config.yaml
n_layer: 8
n_head: 2
activation: "gelu"
positions: "learned"
attn_scale: 0.177
lr: 0.00775
weight_decay: 0.02
lr_head: 0.0106
grad_clip: 1.0
decay_shape: "linear"
final_lr_fraction: 0.0
doc_mask: true
Each number is 50 + 12 x the weight over its row's rms, rounded and kept within 0 to 99. Layers, rows and columns count from 0. The size before them is the row's rms in percent of the matrix's.

# layer 4 MLP down (transposed), 192x64, rms 0.0893, rows 47-72, columns 0-63
101:44 65 31 49 47 60 45 45 50 74 53 64 47 50 51 39 50 74 49 25 52 45 46 39 38 52 45 64 60 53 19 46 53 66 60 64 42 35 48 56 69 52 39 52 51 67 41 54 61 35 50 69 62 41 36 61 64 33 53 42 67 29 44 31
096:82 45 69 39 36 50 44 39 80 62 49 46 52 58 62 48 67 50 51 32 53 45 45 67 52 39 33 54 45 49 41 39 38 64 48 52 43 46 71 57 42 55 50 14 36 47 37 47 42 70 48 59 43 51 53 69 34 61 49 58 40 64 39 49
092:66 38 44 41 51 63 59 42 60 39 36 41 55 56 27 59 47 48 69 48 31 68 52 56 59 58 51 53 48 58 43 47 60 90 58 57 27 65 51 59 50 43 35 52 55 58 52 56 47 48 53 29 29 49 72 35 47 29 51 28 47 50 43 64
108:47 56 36 44 52 64 62 72 37 65 26 43 54 59 64 39 60 52 43 63 63 46 43 50 22 65 37 45 57 58 45 49 43 51 68 42 35 31 42 63 49 62 36 57 38 64 39 52 38 49 46 52 82 45 22 60 41 55 52 44 59 64 61 43
098:47 49 38 64 40 52 53 32 59 49 64 42 55 38 22 58 74 61 54 27 59 67 36 61 57 52 61 40 49 45 51 60 40 28 47 50 61 46 40 62 27 36 72 39 72 37 59 69 56 51 56 37 49 47 52 41 50 35 68 62 56 41 57 38
088:48 47 31 27 43 57 46 48 61 41 44 65 42 44 64 43 59 43 50 68 41 59 54 42 40 45 76 51 60 54 67 52 55 30 44 69 67 36 35 20 41 62 53 64 54 41 66 54 49 38 68 69 61 39 60 64 40 61 36 48 34 45 42 37
114:43 58 27 26 32 33 63 51 58 61 54 55 59 44 44 54 57 47 26 38 50 45 49 49 45 38 61 70 52 32 54 31 56 63 44 42 51 57 41 58 42 54 53 38 75 75 56 45 60 59 37 49 60 56 51 57 49 77 74 53 36 38 32 51
101:51 48 51 81 38 56 37 56 53 34 42 40 56 33 55 63 61 38 54 59 46 64 58 46 53 38 45 33 53 50 43 42 68 47 57 61 70 48 35 49 67 56 61 43 51 77 46 53 62 32 49 51 47 18 47 17 59 43 50 41 45 45 57 70
092:38 42 88 69 36 48 40 52 68 22 56 62 32 63 47 42 64 41 57 37 51 67 43 59 55 48 71 38 44 56 43 52 57 46 45 43 57 41 45 33 45 58 41 54 48 42 54 72 50 60 34 64 56 51 50 33 62 51 45 25 60 52 41 62
111:61 68 55 39 72 41 16 62 25 58 63 38 46 55 60 60 56 61 49 40 46 32 54 42 37 54 36 51 67 51 65 44 49 33 42 45 59 33 52 50 48 73 57 55 55 49 29 46 68 47 38 52 59 28 46 36 58 44 50 51 73 49 63 56
107:44 53 54 48 41 65 53 71 43 51 42 67 79 34 51 31 62 40 35 36 55 46 50 31 61 63 47 49 58 42 60 30 62 30 41 49 51 41 44 68 45 51 59 44 40 60 46 60 31 60 55 49 59 69 47 46 46 15 71 45 69 48 49 53
107:65 28 43 55 61 51 59 51 47 43 37 42 37 55 55 45 54 68 49 33 75 48 41 60 66 33 58 46 69 50 38 59 35 66 53 31 48 50 59 66 14 38 49 47 53 66 36 45 67 49 60 63 40 47 46 71 51 55 42 35 56 61 35 45
097:39 47 61 61 52 37 69 20 39 50 63 46 36 77 64 47 53 58 50 48 58 39 39 52 60 53 34 60 53 53 62 38 33 28 39 34 39 64 45 68 55 34 60 40 71 44 45 47 40 49 39 52 58 42 41 47 51 67 64 51 54 72 41 72
105:66 41 61 57 38 63 53 56 52 43 61 56 40 25 54 52 57 26 58 38 29 43 43 64 51 48 59 47 49 58 35 55 71 46 57 58 48 64 63 50 51 64 45 74 78 27 57 34 68 41 54 52 47 45 38 63 30 48 50 52 32 30 44 44
088:50 40 36 25 39 33 46 44 63 67 37 39 48 46 67 62 40 25 46 39 58 45 51 39 50 63 55 64 55 35 50 52 33 69 56 74 51 55 62 65 69 38 37 40 66 58 65 57 57 44 39 43 61 56 56 44 46 38 69 47 67 49 26 50
076:46 50 35 39 53 52 54 49 59 70 53 65 47 36 58 50 62 55 26 45 35 46 46 34 54 55 46 60 54 54 46 62 50 10 47 56 57 56 55 32 52 43 40 66 56 33 43 62 46 37 60 65 54 38 46 55 57 65 49 77 34 73 44 75
093:62 33 54 41 30 68 64 26 58 60 28 52 53 60 52 58 33 65 38 42 73 27 54 37 57 35 50 35 59 52 61 35 56 34 40 44 41 61 53 65 54 53 38 43 56 41 69 61 45 58 47 82 43 54 47 45 56 63 43 45 45 52 66 56
090:60 58 42 46 34 32 63 48 52 51 30 61 59 67 59 46 42 52 29 67 32 57 65 36 60 53 74 50 48 38 63 57 50 58 45 57 28 64 33 44 35 67 34 63 49 41 38 53 33 42 62 50 67 27 50 46 52 68 59 56 59 62 46 33
089:65 30 21 56 72 33 34 39 47 79 54 57 49 27 53 44 61 46 44 52 56 36 59 54 36 36 58 45 36 56 66 64 36 64 51 52 50 44 36 46 59 38 64 57 53 50 68 47 35 37 54 44 63 51 50 48 63 58 69 37 69 51 48 35
089:46 67 55 57 53 48 50 71 63 52 36 50 61 33 55 42 50 45 43 40 47 38 40 69 37 45 58 50 66 49 40 55 38 40 43 61 47 74 53 59 51 60 64 60 58 56 15 35 37 33 35 46 62 30 43 48 49 77 53 60 30 37 64 62
093:40 60 20 56 51 53 29 47 52 53 53 50 69 08 65 64 47 41 49 56 57 53 47 44 29 35 39 50 36 60 55 71 43 58 52 52 46 70 34 58 62 55 55 60 42 51 45 44 42 36 61 44 51 70 56 49 68 40 46 64 36 57 60 63
087:54 51 62 55 39 59 57 22 62 44 45 42 60 48 65 67 63 51 45 63 43 45 47 49 62 39 54 25 40 45 70 54 51 65 57 48 45 26 60 26 52 58 49 49 57 68 48 36 53 56 54 66 43 37 56 48 19 45 59 37 79 52 43 34
086:36 55 31 52 89 63 56 49 48 54 63 66 43 72 52 42 43 55 32 51 62 38 59 56 54 52 32 44 48 59 42 44 36 51 45 52 68 55 47 35 63 26 43 43 44 50 47 55 76 55 50 55 63 51 39 41 43 74 52 56 50 32 24 51
103:73 51 74 56 50 63 57 58 48 41 29 79 49 54 52 37 49 31 44 60 47 32 45 43 46 45 40 51 55 39 17 48 42 61 44 65 68 74 23 56 64 61 46 55 47 37 39 57 55 50 45 49 67 53 52 60 44 39 41 55 31 53 51 45
092:40 68 45 70 47 40 32 50 31 47 61 43 75 64 56 49 49 57 37 43 48 62 41 64 51 63 48 65 54 51 37 60 52 61 73 61 55 42 44 60 29 46 39 44 41 64 36 46 40 40 54 32 66 52 49 54 45 41 82 55 55 40 18 51
096:47 37 59 29 53 60 63 56 44 21 60 69 35 58 46 63 41 49 63 38 34 52 31 67 53 49 49 65 51 70 65 73 79 51 50 57 43 34 30 34 32 45 49 65 54 61 48 48 51 48 52 54 28 36 54 55 53 48 52 54 39 61 46 42
# layer 4 MLP up, 192x64, rms 0.178, rows 48-72, columns 0-63
102:47 52 45 46 73 47 50 51 24 51 43 42 27 24 38 67 51 33 64 65 27 63 54 40 53 53 56 59 57 61 71 58 65 34 52 38 34 75 58 48 40 54 61 37 64 47 46 36 59 40 46 44 48 67 70 47 57 52 54 45 44 53 39 66
089:47 27 48 54 43 46 69 57 27 73 58 56 41 50 68 57 64 46 47 64 49 37 40 32 54 45 67 55 60 36 53 64 33 64 39 53 24 39 46 45 52 54 38 74 57 36 62 40 66 36 53 46 48 38 34 45 55 68 60 54 43 42 61 29
103:47 63 71 43 41 54 44 40 38 51 40 68 36 70 55 46 47 34 47 52 62 42 23 37 52 35 48 60 52 64 61 50 65 44 38 46 63 36 38 52 69 37 58 39 63 50 50 60 75 63 40 61 43 53 19 56 62 60 46 46 51 27 67 51
089:34 30 57 26 68 46 62 73 60 49 64 62 29 59 44 47 24 52 46 65 50 59 57 35 43 47 53 61 60 51 47 38 46 35 40 33 65 53 73 40 48 53 54 61 37 50 31 59 45 51 46 52 56 45 55 44 37 44 53 67 28 44 52 78
093:49 34 74 61 38 48 34 43 30 27 64 28 33 49 40 59 31 50 67 69 54 51 60 51 48 47 36 48 39 38 47 50 57 54 70 46 44 66 58 37 76 36 60 56 54 45 44 54 77 40 57 60 38 67 38 52 35 44 54 56 55 48 43 53
112:42 50 54 44 33 50 39 43 55 61 51 54 47 47 74 49 58 45 46 63 60 55 46 57 57 26 55 51 60 41 55 26 52 63 47 58 49 78 55 70 72 45 52 39 38 32 45 45 47 57 24 54 63 55 37 56 19 52 42 59 49 33 79 51
091:35 29 63 38 53 49 45 31 68 37 60 70 40 42 48 51 62 38 59 40 31 49 65 48 68 43 81 49 55 64 43 37 57 40 62 58 61 37 65 33 57 48 62 44 50 44 21 58 49 54 60 34 38 47 61 60 38 50 50 64 39 45 65 62
084:39 47 53 35 50 64 60 63 38 63 52 48 53 33 56 45 20 46 59 43 24 27 48 52 50 16 69 50 59 47 51 33 54 54 46 49 47 66 45 49 64 44 73 51 55 58 42 61 45 53 63 46 36 64 57 47 32 47 47 76 51 47 69 57
119:58 54 40 67 66 61 45 78 34 78 50 46 41 32 54 45 61 36 55 46 45 62 45 52 31 45 36 60 62 47 47 46 53 49 34 49 58 44 31 52 69 43 37 60 60 58 55 33 57 46 22 58 77 36 39 47 50 55 73 39 45 54 51 59
104:69 58 60 40 41 45 48 52 63 47 43 50 47 54 55 61 37 56 54 55 22 45 36 56 65 59 29 48 16 60 39 33 50 47 58 38 39 52 57 53 48 46 54 56 38 30 35 53 55 65 60 53 26 42 29 47 53 59 54 78 45 67 67 62
101:63 29 40 67 50 45 50 49 50 56 31 66 44 33 70 37 47 58 69 38 55 33 31 69 64 54 46 37 48 60 32 55 69 45 43 57 44 51 59 72 45 53 44 47 47 30 41 55 81 67 65 55 54 44 47 68 46 61 47 49 42 38 33 41
111:47 51 42 66 34 53 63 42 62 67 51 54 29 36 38 55 55 44 75 51 53 45 48 66 57 35 51 34 25 64 41 62 50 56 45 71 54 17 31 50 58 50 59 37 39 60 45 54 45 67 68 38 66 42 36 45 44 53 55 64 31 52 44 55
105:65 62 58 54 49 43 36 43 53 52 43 56 53 39 44 71 54 51 32 60 61 55 64 55 27 52 49 60 48 61 36 78 43 15 45 35 47 53 61 58 22 43 47 51 44 25 49 49 53 49 49 52 73 56 61 63 59 54 41 61 27 53 35 55
089:33 50 44 75 50 32 39 58 49 16 59 63 35 37 36 56 53 45 60 48 45 51 33 39 70 65 61 46 65 49 60 67 53 45 48 57 65 49 52 30 57 23 53 49 48 40 74 54 34 52 44 76 54 46 51 63 48 45 33 46 59 49 41 54
090:61 58 25 38 49 28 39 62 46 53 64 59 40 54 62 58 66 44 41 41 36 24 65 74 40 44 64 42 47 53 34 47 45 37 35 57 35 63 37 55 47 63 47 51 58 63 44 59 52 56 46 57 42 57 56 52 75 26 54 34 57 31 67 57
100:43 57 54 41 53 55 46 62 57 53 66 44 34 24 30 66 45 45 48 48 35 60 69 44 63 37 60 50 29 31 74 58 40 38 63 35 46 47 55 34 49 53 29 39 58 40 43 69 45 67 51 68 41 58 58 45 42 49 63 58 28 60 49 70
093:43 42 53 53 49 72 29 48 44 41 55 47 37 47 59 40 57 59 34 64 66 44 51 39 46 41 52 72 61 52 46 22 53 58 41 42 50 29 59 67 42 47 50 42 74 70 52 39 62 65 50 50 25 75 54 60 50 39 53 52 42 42 38 75
089:47 75 51 54 34 48 46 42 66 51 34 54 76 48 56 45 40 44 46 53 54 43 37 48 74 65 39 58 39 59 46 62 61 45 24 70 48 40 46 46 55 54 59 36 45 47 45 36 67 63 40 54 48 74 38 50 21 64 45 61 33 27 46 53
099:42 43 54 30 54 37 30 48 53 45 70 48 45 47 62 34 40 55 37 60 70 34 73 59 71 47 51 70 56 63 68 56 42 26 59 53 68 31 68 72 45 43 53 38 43 37 47 54 41 47 58 33 43 40 64 58 39 51 58 60 35 52 41 55
103:55 47 53 49 42 58 40 67 62 51 44 57 57 47 57 43 66 60 27 44 56 46 56 68 47 43 54 36 45 53 25 57 56 50 27 77 60 50 22 72 78 48 29 73 49 63 41 35 40 53 57 61 55 58 32 42 40 49 42 46 41 50 51 45
083:37 56 48 50 48 48 67 73 39 42 53 61 31 52 45 40 56 76 66 53 59 45 47 42 38 42 49 40 85 44 42 52 35 33 50 39 37 49 29 48 40 40 45 53 56 60 47 73 48 35 57 49 44 57 58 67 56 52 65 70 65 55 29 67
080:55 48 72 43 57 65 58 46 57 62 29 41 45 36 51 55 59 40 44 54 34 56 57 51 68 50 49 45 51 35 29 58 62 78 43 58 36 44 44 62 84 43 44 39 43 50 64 47 43 58 63 62 47 62 53 60 35 20 41 48 43 32 44 34
100:43 30 54 57 49 31 36 36 70 49 55 37 58 53 49 57 54 35 63 52 45 59 49 36 40 43 68 25 54 45 69 41 49 50 64 57 53 18 70 48 64 40 55 35 63 43 50 28 46 40 58 57 57 41 61 47 44 63 50 58 41 68 40 76
088:53 43 40 67 47 73 57 74 68 68 53 58 53 66 46 42 58 79 63 48 58 30 49 63 66 54 42 45 52 59 56 41 63 27 53 35 31 46 46 54 37 31 39 50 38 34 63 57 32 35 49 60 54 34 46 39 50 65 47 56 43 65 46 55
096:46 62 27 55 42 46 45 66 61 58 65 56 45 38 48 26 48 54 56 30 52 44 68 39 52 69 53 52 55 52 36 76 43 34 38 40 42 66 40 53 60 61 25 53 59 30 46 42 53 42 40 61 76 58 54 58 70 55 56 25 53 58 55 56